Part of a small language model's weights.
Architecture: LayerNorm before each block, learned positions, tied embeddings.
Each number is 50 + 15 x the weight over its row's rms, rounded and kept within 0 to 99. Layers, rows and columns count from 0. The size before them is the row's rms in percent of the matrix's.

# layer 4 MLP up, 256x64, rms 0.143, rows 193-247, columns 0-63
115:38 38 39 57 71 41 29 73 61 69 67 48 29 40 60 55 54 69 70 25 60 61 61 41 73 42 33 54 42 32 81 43 28 27 43 64 52 56 40 62 42 37 58 20 57 51 36 34 47 56 55 35 16 41 58 24 47 59 33 65 57 53 25 57
097:71 51 37 64 53 57 54 28 47 49 63 64 31 30 37 53 44 51 39 59 47 63 48 25 63 51 59 32 36 50 59 44 63 25 40 56 47 43 72 71 75 46 71 57 53 18 72 23 42 63 62 07 41 53 70 30 50 48 46 56 69 28 39 28
082:49 47 76 53 61 58 19 38 44 33 53 65 52 58 45 67 54 86 40 45 25 59 31 55 60 54 57 81 58 43 59 61 65 36 62 74 26 29 65 19 21 29 45 62 52 38 43 32 57 51 60 41 60 71 60 47 47 58 40 28 30 68 56 48
115:38 47 51 41 89 64 33 57 74 58 56 43 33 48 60 47 69 41 60 53 49 68 40 32 51 38 37 50 43 53 50 51 71 29 54 57 67 68 11 65 40 40 44 31 47 59 12 62 53 66 59 29 22 43 37 54 38 67 58 34 62 28 40 26
151:74 40 41 70 33 43 44 40 41 33 68 64 69 71 47 34 45 91 55 39 43 51 45 33 34 82 54 57 37 46 28 46 47 27 56 51 74 26 35 42 42 40 41 47 62 46 50 63 51 48 60 52 57 68 23 64 54 60 56 86 82 43 53 47
104:42 52 52 35 60 59 50 55 48 86 58 32 47 52 47 46 38 42 38 43 27 63 16 61 76 48 60 36 36 38 46 45 33 28 61 78 27 42 72 35 36 39 31 59 65 50 71 38 29 34 37 32 59 65 59 38 43 45 76 54 49 80 68 64
096:36 62 54 76 30 49 50 38 24 24 61 65 37 65 58 51 40 31 53 47 59 50 34 37 63 43 77 45 48 44 73 44 55 40 46 26 42 36 23 43 29 68 55 41 44 67 37 45 40 39 54 94 34 38 74 78 62 77 55 52 54 45 42 48
072:81 67 52 40 35 62 60 45 48 29 75 22 37 81 59 62 72 67 30 42 61 60 52 55 27 60 49 28 66 52 45 50 90 38 46 21 42 50 48 58 54 53 55 41 64 22 47 43 41 80 37 41 35 62 46 36 37 58 60 58 52 40 55 61
103:37 66 60 55 39 50 25 44 29 69 72 33 30 21 40 58 34 74 63 43 66 57 73 87 60 51 36 27 44 67 44 40 38 45 44 42 77 58 47 56 37 48 43 32 43 47 60 55 38 49 75 54 60 63 19 59 47 57 50 48 62 17 64 43
098:61 45 23 73 40 74 48 41 54 35 46 52 55 42 63 36 43 28 78 59 55 45 47 71 67 60 67 51 39 77 44 30 47 70 67 59 47 44 62 43 54 72 67 59 76 65 48 09 39 63 42 52 50 43 30 16 48 35 43 58 70 49 72 57
077:59 20 29 41 59 76 52 41 45 90 33 55 70 79 60 38 52 49 42 65 47 28 40 57 64 33 33 49 42 32 24 23 52 49 35 55 63 27 40 59 49 57 48 27 69 69 67 59 59 60 59 52 31 61 51 56 57 67 42 54 58 24 40 66
113:48 25 74 67 55 57 26 40 60 59 74 38 48 48 69 45 46 29 45 43 34 43 39 51 47 33 47 70 35 57 77 57 44 33 55 54 59 46 35 37 55 66 47 10 37 67 51 64 49 20 44 15 68 79 53 44 43 41 50 41 51 31 72 32
092:95 48 63 66 25 38 42 49 21 36 42 19 29 49 31 62 44 56 59 30 53 16 45 50 46 50 84 45 57 35 32 61 44 61 38 18 50 61 58 36 35 64 55 46 35 42 46 50 50 50 39 57 57 71 33 34 35 55 47 44 38 37 37 49
109:17 51 37 61 41 48 48 57 40 31 65 46 29 69 31 62 57 52 59 63 67 63 47 32 30 44 65 30 28 63 72 27 57 37 37 46 42 55 55 62 54 71 57 26 79 34 48 27 30 74 60 70 69 61 34 52 52 59 40 70 39 47 74 53
092:44 53 40 35 54 72 75 48 62 47 61 33 37 26 65 70 27 46 45 42 67 51 71 67 56 49 35 44 38 61 44 66 37 42 73 43 75 61 53 73 26 52 72 42 76 33 71 50 44 49 30 39 71 75 24 58 32 66 43 53 63 37 54 29
082:25 57 43 48 47 46 65 47 38 45 83 74 56 70 41 64 63 23 68 35 39 26 40 62 72 37 32 42 49 73 24 50 72 50 44 35 43 66 58 07 34 34 39 52 67 46 48 40 60 35 64 44 57 58 57 49 60 54 48 61 46 31 24 39
092:57 47 44 11 83 52 62 58 47 45 62 53 53 46 32 46 53 29 44 69 40 60 27 32 57 38 64 51 60 47 62 25 40 20 63 48 64 50 77 44 41 38 44 56 49 58 55 37 60 37 72 51 36 41 92 61 47 78 75 50 72 62 35 50
099:62 42 68 59 26 51 44 58 23 65 48 67 49 29 45 32 29 36 51 49 69 62 49 83 51 66 52 47 58 47 34 50 38 47 87 66 70 58 42 36 49 54 50 40 45 59 33 20 71 43 39 63 41 18 43 52 88 43 45 72 58 63 50 62
092:69 59 29 51 26 45 37 33 24 04 58 53 53 31 56 44 44 47 50 48 83 59 62 76 47 74 62 23 49 44 51 45 51 59 57 45 48 44 33 36 30 83 60 36 46 45 43 30 46 64 58 59 46 43 38 32 78 40 42 30 55 37 52 37
109:64 50 25 38 64 66 44 54 64 52 64 47 56 63 54 70 44 47 59 30 63 54 59 42 55 87 30 64 83 46 60 22 69 63 39 58 44 47 65 54 37 38 32 29 55 42 60 25 68 44 69 30 45 59 47 54 29 49 48 14 76 43 37 65
087:20 45 32 47 37 61 53 05 50 64 42 42 52 62 60 40 44 29 65 56 34 21 52 35 58 54 35 46 37 37 63 54 34 32 38 56 81 29 39 43 60 53 44 50 53 33 32 61 41 62 64 73 29 50 30 58 54 29 62 56 64 87 47 46
115:43 36 45 39 49 63 52 27 48 55 40 19 75 47 40 54 44 73 34 27 54 33 60 64 81 57 64 54 40 64 26 33 56 38 38 44 66 40 86 56 51 42 69 54 70 29 48 37 61 62 41 75 22 24 40 38 36 53 41 57 54 55 34 70
080:85 73 34 66 45 55 24 54 44 49 63 24 47 60 28 41 43 63 76 17 67 63 61 58 42 39 43 26 54 70 40 48 46 30 52 48 41 35 40 57 57 18 48 41 33 51 66 45 54 67 27 49 32 39 79 48 51 67 51 57 51 25 61 40
089:23 38 35 43 42 50 44 48 69 34 62 66 55 60 66 28 26 42 67 28 39 46 38 85 67 53 22 30 50 42 37 49 30 59 64 65 69 60 50 60 61 61 72 35 78 64 41 56 66 43 76 41 74 45 38 71 49 43 67 50 74 52 54 43
092:65 29 67 42 77 56 18 57 39 63 31 51 49 41 49 48 46 66 36 75 44 68 47 56 37 52 67 46 77 23 62 53 19 35 63 72 36 26 58 66 54 45 65 33 49 62 65 65 54 39 43 23 63 43 78 36 43 65 55 71 58 60 41 51
096:23 79 53 44 59 53 36 50 48 45 17 39 39 38 35 33 33 44 37 24 56 64 59 75 51 70 45 11 63 55 45 23 35 48 56 49 55 72 43 46 41 40 73 55 68 60 62 41 59 72 60 70 38 20 42 40 48 39 43 59 53 74 44 60
067:54 67 60 71 45 67 44 45 19 39 32 47 61 33 55 49 18 61 69 48 28 50 36 47 38 38 52 51 34 26 60 58 38 54 81 49 36 54 66 44 56 61 64 59 35 27 57 47 37 22 36 29 57 69 61 26 52 32 71 53 54 70 39 18
117:65 49 11 47 43 38 51 47 51 28 38 47 51 50 77 65 30 63 69 38 57 55 46 41 72 62 45 11 54 76 47 54 82 50 45 28 58 39 59 50 70 47 41 28 58 45 44 58 27 46 40 40 57 50 54 85 55 57 44 23 78 43 51 52
084:58 32 16 55 42 39 46 45 50 61 39 74 66 56 43 54 42 54 18 42 50 41 23 50 62 56 56 56 36 46 53 48 50 34 63 66 48 44 71 28 31 52 23 40 56 64 37 76 51 23 56 53 42 85 46 63 47 80 71 74 45 62 70 68
087:42 84 35 46 52 62 49 43 64 33 49 57 83 63 47 29 45 52 52 42 53 50 84 16 46 46 48 20 36 68 55 44 51 60 48 60 65 69 64 56 56 41 49 25 60 39 57 58 42 54 59 59 74 36 41 46 56 39 28 69 51 40 51 02
110:63 49 23 44 29 51 51 59 56 41 52 36 41 23 61 54 45 43 56 22 66 35 68 49 57 73 54 23 46 62 66 22 62 48 29 28 57 22 56 26 58 60 44 28 74 74 56 48 42 50 44 45 49 41 75 76 60 41 56 55 76 73 54 59
108:46 30 23 60 31 45 35 62 32 54 53 50 28 29 40 43 35 57 46 53 46 66 67 32 18 89 62 63 49 40 73 30 49 24 57 56 41 62 54 50 59 56 69 44 57 75 57 63 47 59 57 50 57 53 32 35 30 65 61 54 60 73 49 13
117:62 61 26 54 49 45 44 69 66 44 57 52 36 48 62 39 77 38 88 44 34 33 32 86 60 42 35 33 68 79 43 21 65 49 37 44 62 64 76 39 45 42 50 39 47 62 54 60 38 43 53 27 40 47 54 56 48 34 46 52 31 15 64 48
091:47 59 24 49 58 41 33 50 58 50 40 54 70 48 57 35 81 44 54 39 44 47 35 44 28 25 65 33 33 57 61 44 46 60 44 63 34 64 06 54 51 73 87 38 54 54 49 35 15 66 57 29 62 52 49 56 51 38 61 38 47 56 82 54
103:51 58 23 58 73 48 53 62 73 27 56 35 70 84 59 20 32 39 49 52 58 48 45 51 34 60 49 18 60 40 80 44 52 54 75 49 53 52 51 33 52 66 46 41 79 44 62 72 52 52 59 41 55 71 41 55 28 52 77 47 38 42 50 19
102:48 38 36 45 35 62 47 55 67 52 49 46 43 24 62 39 48 43 54 51 87 38 21 53 57 69 49 23 43 44 55 23 62 41 58 64 58 35 46 52 49 94 56 39 73 51 46 38 43 55 38 59 34 40 52 65 82 40 55 39 54 80 24 73
079:49 57 59 34 38 57 38 33 37 67 60 55 19 19 57 31 28 69 57 49 37 52 80 67 19 41 38 56 72 61 44 48 68 52 59 76 64 58 45 40 58 23 73 58 64 42 53 45 42 57 46 61 27 27 47 42 43 60 56 85 53 34 40 59
093:66 27 44 52 73 58 46 55 45 76 58 68 32 44 45 57 23 42 55 30 34 58 16 62 46 50 36 24 44 35 56 43 36 46 70 27 54 37 32 41 18 44 46 33 63 65 60 45 57 46 58 99 56 58 51 43 51 57 77 56 57 51 38 63
105:37 51 50 58 36 46 20 35 54 84 29 60 52 46 38 20 58 84 40 65 74 65 41 37 32 74 46 32 59 49 52 52 58 39 52 64 62 69 51 61 61 47 45 22 58 31 58 66 30 41 45 47 30 57 57 64 45 53 75 84 51 68 51 51
124:51 50 36 81 63 80 21 61 18 65 56 70 23 59 31 51 48 45 59 64 60 33 42 28 56 38 42 48 38 56 29 43 36 42 59 83 47 49 42 57 48 49 49 60 30 51 53 40 27 37 55 65 49 77 41 38 83 46 50 71 53 56 73 47
101:31 53 11 37 68 65 51 57 35 32 40 53 35 40 40 70 58 41 59 61 40 56 18 45 61 44 49 40 51 35 38 41 55 76 50 36 06 39 43 57 42 64 59 37 50 49 35 55 36 50 54 64 26 56 60 62 39 79 66 75 79 41 59 57
073:49 47 49 46 27 36 46 29 21 58 49 22 33 51 34 59 61 46 50 65 46 44 28 60 60 63 49 53 29 35 68 61 63 38 51 60 60 49 35 65 58 71 59 51 47 47 23 56 85 58 38 28 39 60 19 30 61 50 34 32 49 67 68 14
126:47 26 66 41 41 72 20 30 59 75 70 64 64 47 34 67 43 41 64 36 56 59 76 31 66 52 38 51 64 52 54 56 50 59 63 52 63 45 32 49 56 27 73 39 41 32 54 24 47 40 62 59 46 61 34 81 50 54 31 78 64 50 81 38
080:43 30 49 30 47 46 38 22 42 48 51 37 58 74 54 48 26 69 53 57 43 38 43 72 46 36 48 32 52 40 33 61 35 11 42 53 52 30 41 53 58 71 66 44 53 53 65 71 22 48 15 64 54 56 73 67 61 77 65 77 43 36 61 56
102:64 72 38 26 44 52 39 41 58 60 40 50 50 61 58 30 56 33 48 41 73 41 60 52 37 55 24 40 64 75 63 38 44 32 49 54 59 99 42 00 42 31 44 50 50 43 53 48 62 38 53 40 74 41 52 33 55 51 65 45 27 46 51 44
118:32 43 42 43 39 73 39 25 39 49 32 47 42 43 34 56 13 76 36 71 46 49 55 17 46 60 58 60 59 28 45 63 37 33 45 65 44 28 59 64 70 62 69 37 47 63 58 65 50 75 27 60 53 43 48 43 41 31 44 55 70 76 34 25
095:46 38 51 43 60 47 51 63 57 29 74 88 30 64 40 55 26 61 49 41 62 12 45 47 11 40 59 54 40 25 63 54 61 58 43 42 39 44 31 47 53 62 61 26 48 61 42 38 68 51 62 34 59 37 21 53 44 42 20 61 37 44 32 59
104:46 54 57 45 53 54 38 28 43 42 47 29 32 52 32 85 28 52 33 47 40 56 75 60 56 58 45 67 56 51 62 61 62 43 37 76 32 26 32 24 43 71 58 51 67 62 73 51 39 26 33 24 36 16 49 48 73 38 54 64 50 33 66 47
088:67 63 36 47 67 56 58 53 36 39 48 64 42 74 33 42 42 45 61 52 85 31 41 66 51 65 47 38 51 36 43 18 81 62 40 76 58 78 48 49 67 67 26 42 57 48 57 76 68 46 63 58 46 57 37 51 35 29 49 42 62 11 47 62
099:56 64 56 53 53 63 58 26 46 41 42 22 52 60 44 27 60 50 38 39 56 23 62 51 76 39 43 40 49 82 42 34 47 55 56 45 62 56 67 51 51 34 65 69 63 66 54 12 69 60 86 80 38 27 67 54 31 47 54 50 42 62 58 75
175:78 48 54 48 64 62 19 57 49 44 33 42 62 39 52 54 20 43 37 44 46 65 67 31 26 61 47 50 71 57 64 60 46 57 55 50 68 60 40 28 60 42 60 47 71 63 41 37 69 57 60 20 69 73 32 63 20 37 49 30 31 64 49 20
087:50 37 38 56 37 47 62 48 29 60 85 35 49 45 65 77 63 41 54 42 76 08 51 37 55 51 73 65 41 37 37 67 51 49 57 43 38 54 22 48 25 58 40 20 37 47 43 53 23 52 50 68 54 56 52 52 50 38 63 20 61 78 42 46
169:60 49 42 83 34 81 43 65 53 45 51 56 40 75 48 59 39 23 50 61 56 28 29 32 67 36 63 72 46 33 57 46 60 44 66 43 15 47 58 35 58 73 45 35 50 74 66 68 42 40 57 65 28 73 57 36 49 80 54 45 46 38 61 47
119:50 31 58 50 34 69 52 32 28 77 55 59 19 57 41 49 52 77 66 54 38 57 29 37 30 67 61 66 54 27 47 65 57 54 42 34 47 57 42 46 34 57 66 49 68 20 48 43 38 56 49 47 53 64 20 22 58 44 35 63 77 80 44 29
089:51 62 75 51 42 47 49 37 09 35 49 41 53 62 51 54 65 53 27 57 35 78 60 58 60 63 33 54 68 41 67 49 52 51 55 40 50 65 56 29 35 72 56 29 56 40 69 62 55 36 50 92 33 67 59 22 74 66 63 56 63 30 40 34
# layer 4 MLP down (transposed), 256x64, rms 0.171, rows 193-246, columns 0-63
134:25 40 44 72 62 75 63 46 48 56 43 49 33 53 41 67 44 54 63 31 19 64 50 37 32 22 52 60 55 83 60 72 62 57 48 45 45 64 74 36 31 48 64 33 40 60 50 68 71 68 70 68 38 38 53 34 36 60 60 19 54 35 53 27
107:50 60 40 58 64 56 65 56 23 49 34 62 38 28 10 62 58 63 63 59 32 26 62 39 68 46 55 40 57 57 60 44 70 64 44 75 48 65 52 46 52 56 49 44 50 34 57 60 36 47 56 72 90 59 62 57 72 38 45 90 56 54 48 79
079:93 41 89 31 68 65 63 43 45 46 72 45 46 26 47 73 44 70 33 64 67 57 45 53 72 56 36 66 70 45 52 46 47 43 37 55 59 47 71 43 49 53 54 45 84 64 42 29 77 60 63 31 37 32 52 43 56 48 45 48 57 71 44 38
123:64 62 63 68 51 79 60 40 58 50 65 56 42 84 31 33 75 59 29 34 37 52 50 26 37 42 40 70 86 66 65 36 48 41 35 45 57 40 32 45 53 46 53 67 57 48 44 46 80 52 68 51 31 46 63 41 45 42 59 31 61 60 14 29
155:65 37 65 61 54 32 22 48 72 42 66 65 65 77 29 66 50 56 55 38 55 70 46 55 44 42 66 35 24 68 23 81 56 67 35 46 57 40 50 54 37 48 19 38 60 44 36 50 39 27 56 54 76 51 41 20 43 46 52 78 48 44 53 69
091:31 59 54 45 81 54 45 68 59 42 51 32 39 79 79 46 70 66 49 58 44 51 38 38 22 48 42 51 36 34 53 59 51 58 57 52 52 44 26 22 61 43 55 57 54 65 33 55 79 82 78 64 34 51 56 53 36 76 71 41 27 66 41 43
113:48 39 52 72 18 42 13 55 44 40 44 73 57 56 66 39 53 47 50 31 51 37 36 39 51 28 67 76 56 38 68 61 45 36 50 59 32 45 28 48 28 27 49 29 79 61 30 62 59 50 53 46 60 31 69 49 39 76 63 63 45 43 20 58
075:53 67 36 40 15 32 67 43 43 35 42 53 51 55 52 44 18 55 37 69 55 54 33 31 51 51 44 22 64 44 50 44 49 48 17 34 60 39 68 53 58 39 63 42 40 39 58 49 29 47 48 78 50 58 78 62 60 62 17 80 56 30 70 68
087:38 42 45 32 75 41 54 26 62 54 24 53 40 58 40 44 72 29 58 49 21 76 23 22 62 40 79 82 56 51 46 72 40 41 41 48 48 47 60 51 52 65 44 73 47 51 44 22 34 59 65 48 54 41 48 44 38 19 43 31 51 61 31 48
090:34 43 76 46 75 57 73 46 43 01 62 42 58 65 59 60 54 54 48 78 47 34 34 72 41 52 53 38 31 57 59 65 53 39 51 52 38 53 64 42 61 65 79 70 35 32 61 37 69 69 61 57 66 34 46 33 60 27 44 48 50 61 57 20
082:60 65 60 56 70 57 61 26 27 66 53 48 46 61 00 71 51 64 30 53 52 45 69 24 40 60 31 71 25 54 28 51 38 57 47 69 39 42 33 45 40 68 45 32 41 45 34 34 66 62 58 67 51 66 53 59 38 44 37 48 81 43 56 60
117:61 52 67 72 53 50 68 69 47 18 51 49 49 54 24 62 38 70 29 63 41 33 76 42 48 58 81 25 39 41 28 48 44 24 50 26 66 46 40 53 43 42 61 59 37 32 44 33 57 69 87 45 44 51 78 53 54 52 67 52 44 54 71 62
090:44 23 75 40 64 71 55 38 82 88 73 41 30 83 63 36 62 51 54 60 41 82 40 43 26 44 37 45 35 38 55 58 53 36 45 55 71 36 47 39 63 49 47 44 56 52 42 54 57 57 53 56 62 44 67 83 53 37 49 49 48 82 43 61
111:76 36 35 69 63 40 37 38 54 66 43 44 81 51 47 33 51 59 57 26 37 49 56 75 62 31 64 98 55 40 47 62 41 37 62 46 38 23 48 30 50 43 25 38 32 59 54 63 68 33 40 63 64 49 61 37 31 64 74 49 55 31 48 47
094:57 51 48 32 34 34 60 39 51 35 30 35 27 47 50 61 54 43 80 46 34 22 29 24 58 48 65 46 64 27 57 57 18 32 69 48 53 72 51 52 53 55 48 45 75 36 63 25 49 54 51 78 68 38 50 41 48 51 59 58 28 57 86 69
099:59 24 23 31 43 40 70 50 55 68 43 61 56 58 52 58 70 42 51 45 41 37 49 40 57 63 43 65 54 55 50 52 94 62 39 49 53 46 00 66 54 23 38 37 59 44 74 53 56 45 44 30 48 42 23 59 65 27 48 62 55 38 48 69
094:28 57 57 51 63 28 36 69 25 35 31 40 49 55 46 64 46 66 54 67 35 55 34 66 61 59 65 48 64 40 49 42 45 48 65 41 29 57 90 35 63 48 66 76 45 61 15 56 50 80 55 66 72 77 28 47 42 61 50 53 38 67 41 43
095:38 53 34 37 51 61 65 80 54 33 57 72 58 67 43 84 58 50 53 31 67 80 41 61 70 54 34 63 46 54 39 60 63 47 30 68 27 52 48 65 47 63 48 58 20 48 13 53 38 41 46 28 34 35 50 51 50 51 14 46 50 66 67 48
092:33 43 51 57 24 83 43 89 63 57 51 57 42 44 56 23 62 60 69 50 50 50 49 68 69 42 36 65 28 36 45 35 44 40 44 57 35 52 58 28 40 40 81 84 50 59 49 51 60 54 56 49 52 54 27 55 40 74 66 58 66 70 69 22
098:27 51 13 70 50 71 68 53 27 26 72 53 66 48 64 48 46 44 52 36 51 49 22 73 49 62 25 53 57 31 50 21 54 60 62 59 35 49 67 48 57 41 31 75 29 53 65 50 42 53 48 47 70 70 28 48 37 28 47 38 49 22 46 51
094:82 68 17 52 31 35 52 48 09 60 38 47 31 55 48 59 53 52 82 54 62 18 40 09 51 49 47 48 55 31 53 54 35 59 34 52 46 34 55 35 50 51 43 36 36 64 57 67 42 46 49 46 37 62 68 52 53 67 32 63 62 50 45 78
100:79 70 34 61 42 63 19 54 45 39 43 62 42 56 33 60 48 38 41 68 48 30 64 51 56 45 19 59 65 55 47 62 61 72 24 41 58 48 61 23 62 45 72 58 53 24 63 30 40 30 58 43 37 49 73 42 54 37 87 41 50 49 76 42
082:43 54 41 51 66 48 62 54 62 24 45 53 62 60 72 68 34 72 57 56 94 49 52 46 59 59 24 30 64 65 39 61 62 55 42 44 28 30 30 41 54 64 58 55 64 71 32 23 35 61 24 82 52 55 51 50 32 75 61 50 67 44 62 59
095:39 44 32 28 35 34 44 78 36 58 53 65 41 60 49 75 77 41 69 54 46 47 54 39 50 54 65 30 41 24 55 45 18 39 48 68 43 42 51 30 33 81 60 41 58 60 51 61 45 49 30 25 76 65 30 45 43 48 22 79 47 67 44 48
102:48 54 50 36 51 14 40 31 49 60 48 41 52 26 40 55 10 57 40 45 59 41 71 44 49 64 70 47 25 54 56 56 72 51 61 56 65 10 49 57 32 52 62 52 59 59 69 50 37 51 49 83 54 37 66 51 95 38 58 58 37 57 42 54
090:52 82 67 37 54 60 62 45 46 41 57 34 61 77 29 40 38 43 59 72 33 51 47 69 77 25 50 53 63 60 31 52 10 26 55 41 53 37 68 29 31 39 41 76 51 41 60 21 45 40 53 55 51 41 62 60 67 60 34 74 41 51 48 58
060:71 65 30 47 65 48 67 35 35 36 20 77 62 52 64 50 46 38 32 56 51 30 36 99 60 14 48 42 52 58 43 36 48 50 55 36 29 47 37 62 41 69 57 46 41 59 49 36 55 30 43 49 69 40 79 33 49 45 69 58 52 59 34 63
129:52 54 33 73 37 35 55 60 57 40 68 60 61 51 57 37 44 46 43 70 40 40 39 55 57 51 16 28 46 64 19 48 60 55 38 51 37 28 67 66 63 44 30 74 46 47 58 58 61 14 32 21 25 74 48 51 45 22 61 51 71 45 34 43
097:59 42 25 56 39 66 60 50 59 51 80 26 59 44 46 56 40 47 97 60 61 43 54 69 75 37 58 54 60 36 40 63 62 71 39 39 48 59 55 75 26 58 42 58 61 47 26 42 12 61 51 56 75 74 50 64 49 39 50 52 33 54 71 48
086:39 48 58 42 58 52 38 24 68 58 47 55 40 86 41 47 41 50 41 45 43 32 41 42 65 59 55 49 31 63 16 62 62 70 41 64 81 38 38 51 26 66 41 30 45 19 51 63 60 59 80 68 42 43 34 58 28 62 37 67 44 37 39 77
131:62 62 52 51 24 49 49 49 41 71 81 75 57 54 36 49 39 64 50 58 42 38 73 76 47 57 39 43 53 48 39 37 40 61 43 84 71 47 69 61 22 62 80 82 49 50 54 54 55 31 66 38 18 44 38 72 56 45 39 27 47 53 42 35
107:35 36 22 88 28 41 42 56 33 54 71 62 47 61 81 40 82 39 55 37 62 37 35 75 44 59 43 82 38 62 41 49 64 42 58 54 41 59 57 72 47 36 28 58 50 54 69 35 56 53 29 54 43 47 56 25 66 28 54 52 33 40 52 61
112:43 58 48 38 52 45 57 27 77 72 73 51 54 22 65 39 37 54 53 13 46 67 73 40 53 53 38 69 47 60 67 64 55 42 56 72 63 59 48 63 39 12 53 27 57 45 48 42 70 49 64 52 38 42 46 47 61 27 53 36 34 54 72 14
086:69 38 28 75 33 65 38 45 60 55 46 34 56 54 57 42 27 41 60 26 48 41 25 63 50 43 30 63 32 51 64 60 57 85 47 45 23 71 73 44 39 43 45 67 49 68 36 53 63 33 51 31 43 64 47 43 57 46 65 29 34 55 18 81
094:26 24 49 55 48 69 54 35 70 63 53 67 46 55 42 49 37 52 36 20 48 78 61 48 65 40 19 42 60 59 44 58 61 54 39 65 47 57 67 61 24 49 55 49 48 35 59 78 43 53 47 53 31 47 14 43 59 23 24 41 60 74 32 25
098:68 63 51 29 40 57 77 58 39 46 72 64 49 35 69 72 60 29 45 70 60 53 48 55 51 30 19 21 50 67 30 53 44 37 28 37 49 20 53 41 40 63 48 69 85 56 46 64 69 51 42 36 31 59 74 52 42 56 39 39 49 51 30 32
069:61 64 58 70 48 68 91 35 81 12 52 42 83 56 26 72 49 28 52 51 48 48 52 48 68 34 26 47 51 42 39 51 43 36 42 50 34 51 43 30 54 57 58 82 55 66 58 52 65 60 87 39 54 51 49 60 62 48 49 45 53 39 44 59
095:58 43 42 40 65 47 50 43 31 62 22 57 33 68 35 49 39 18 42 57 69 81 47 53 38 56 32 45 23 27 55 65 45 31 49 21 54 44 25 50 35 65 56 53 56 46 46 24 62 50 62 62 48 64 75 38 35 75 41 45 30 42 81 61
101:58 70 15 48 48 41 13 53 26 36 52 41 62 23 71 59 43 41 74 68 63 57 34 54 63 55 54 41 63 55 54 43 54 54 65 53 45 73 42 32 51 15 38 27 60 59 54 39 38 67 51 82 44 31 66 56 46 43 70 57 43 34 69 61
127:20 35 44 52 37 49 33 49 53 39 51 61 60 79 44 40 35 76 63 45 21 49 34 30 73 53 47 18 58 28 37 36 58 72 51 65 53 67 63 55 42 79 39 50 74 50 38 47 59 56 35 63 70 75 64 70 32 50 58 49 69 39 31 53
092:55 28 70 27 59 22 34 64 56 33 49 55 62 42 81 32 49 53 70 42 45 46 46 69 24 53 65 45 50 27 43 63 23 43 66 38 70 64 76 48 58 69 40 59 48 42 20 47 46 29 60 28 48 42 40 77 61 68 48 48 49 74 35 60
088:44 53 37 57 76 59 29 89 78 45 40 54 36 62 57 23 52 71 33 42 48 64 24 45 44 43 63 34 61 35 36 35 64 69 65 44 29 70 40 59 40 69 58 58 38 47 52 62 37 47 38 50 66 56 78 46 24 34 73 61 59 38 53 68
100:43 37 47 51 64 31 67 63 33 09 32 71 55 44 53 46 70 64 53 60 73 26 45 73 36 39 42 57 40 61 42 60 52 48 69 26 37 62 73 46 54 72 30 54 55 48 28 57 61 37 33 39 66 47 54 20 69 33 72 48 56 25 41 44
092:47 46 39 50 55 52 55 60 28 70 39 53 75 18 56 81 30 37 67 26 51 50 75 46 53 61 61 60 58 37 74 27 63 26 59 57 41 39 46 58 43 44 58 31 66 53 75 68 51 64 24 53 23 64 47 55 69 59 25 37 71 37 45 40
110:62 46 45 40 38 66 74 58 43 82 62 52 90 47 49 75 51 67 40 40 37 49 72 50 61 60 56 96 27 60 34 47 53 54 63 44 60 36 66 40 45 46 52 40 57 40 57 28 38 56 75 57 84 43 28 56 47 56 40 51 65 34 53 70
129:36 44 31 57 44 51 57 52 38 70 68 39 73 35 49 45 56 27 71 20 32 59 53 41 57 34 40 77 58 55 69 69 76 54 56 46 57 62 23 33 25 30 52 40 75 52 45 45 48 32 83 61 51 43 36 42 56 34 51 28 27 38 70 50
088:36 45 55 69 41 59 44 65 20 47 35 22 69 55 85 54 51 43 42 42 28 60 21 48 61 60 52 29 41 60 49 56 54 53 73 57 72 52 72 29 54 46 34 71 29 49 79 83 45 56 37 46 45 77 58 52 78 42 45 43 47 51 41 46
113:56 57 38 57 66 77 46 49 50 49 57 35 46 27 39 60 30 61 54 46 81 81 60 57 49 59 47 42 47 45 32 76 44 42 88 42 10 64 94 56 55 70 46 28 74 57 62 56 60 57 55 51 61 58 39 58 45 66 43 51 38 42 57 48
103:28 38 61 32 81 40 54 44 55 53 51 43 66 46 42 80 27 66 43 41 33 63 38 36 66 29 49 61 48 43 58 54 59 33 52 47 17 49 47 44 44 63 37 48 08 62 51 62 56 57 38 53 76 55 38 42 77 35 30 55 85 58 67 40
068:44 65 45 91 28 64 20 70 56 41 52 31 73 34 59 30 41 66 60 44 45 43 47 57 41 49 34 72 32 65 71 44 31 55 54 39 35 54 61 39 45 20 55 53 29 67 71 28 55 29 59 66 42 37 77 48 53 43 73 55 64 62 51 44
136:41 65 21 38 48 36 57 54 66 70 57 38 53 41 71 27 65 22 71 35 52 60 56 56 51 44 41 66 49 70 79 65 85 62 68 53 67 48 25 18 28 29 51 38 79 50 57 60 49 43 53 65 50 42 62 49 59 49 57 51 23 49 47 35
096:28 38 59 40 30 32 51 38 65 57 60 68 75 04 41 31 18 51 51 33 69 52 76 62 32 52 41 48 48 44 55 40 75 49 37 69 57 52 46 66 67 69 33 35 58 63 48 53 69 48 39 47 49 44 33 51 70 62 53 44 80 67 40 39
137:51 49 44 52 46 54 23 57 53 31 34 83 77 55 36 46 22 40 51 69 59 18 72 39 39 64 49 45 43 81 53 73 56 69 52 39 39 43 36 32 47 57 72 41 49 39 37 45 43 36 59 32 54 60 69 24 43 20 80 49 63 51 55 57
123:73 65 27 58 49 75 24 51 28 52 68 75 48 60 65 59 58 35 42 52 78 50 46 49 61 67 28 91 50 66 40 30 52 52 24 62 73 53 56 62 56 29 51 49 55 46 52 41 49 29 19 60 42 44 53 62 54 30 33 39 70 61 45 55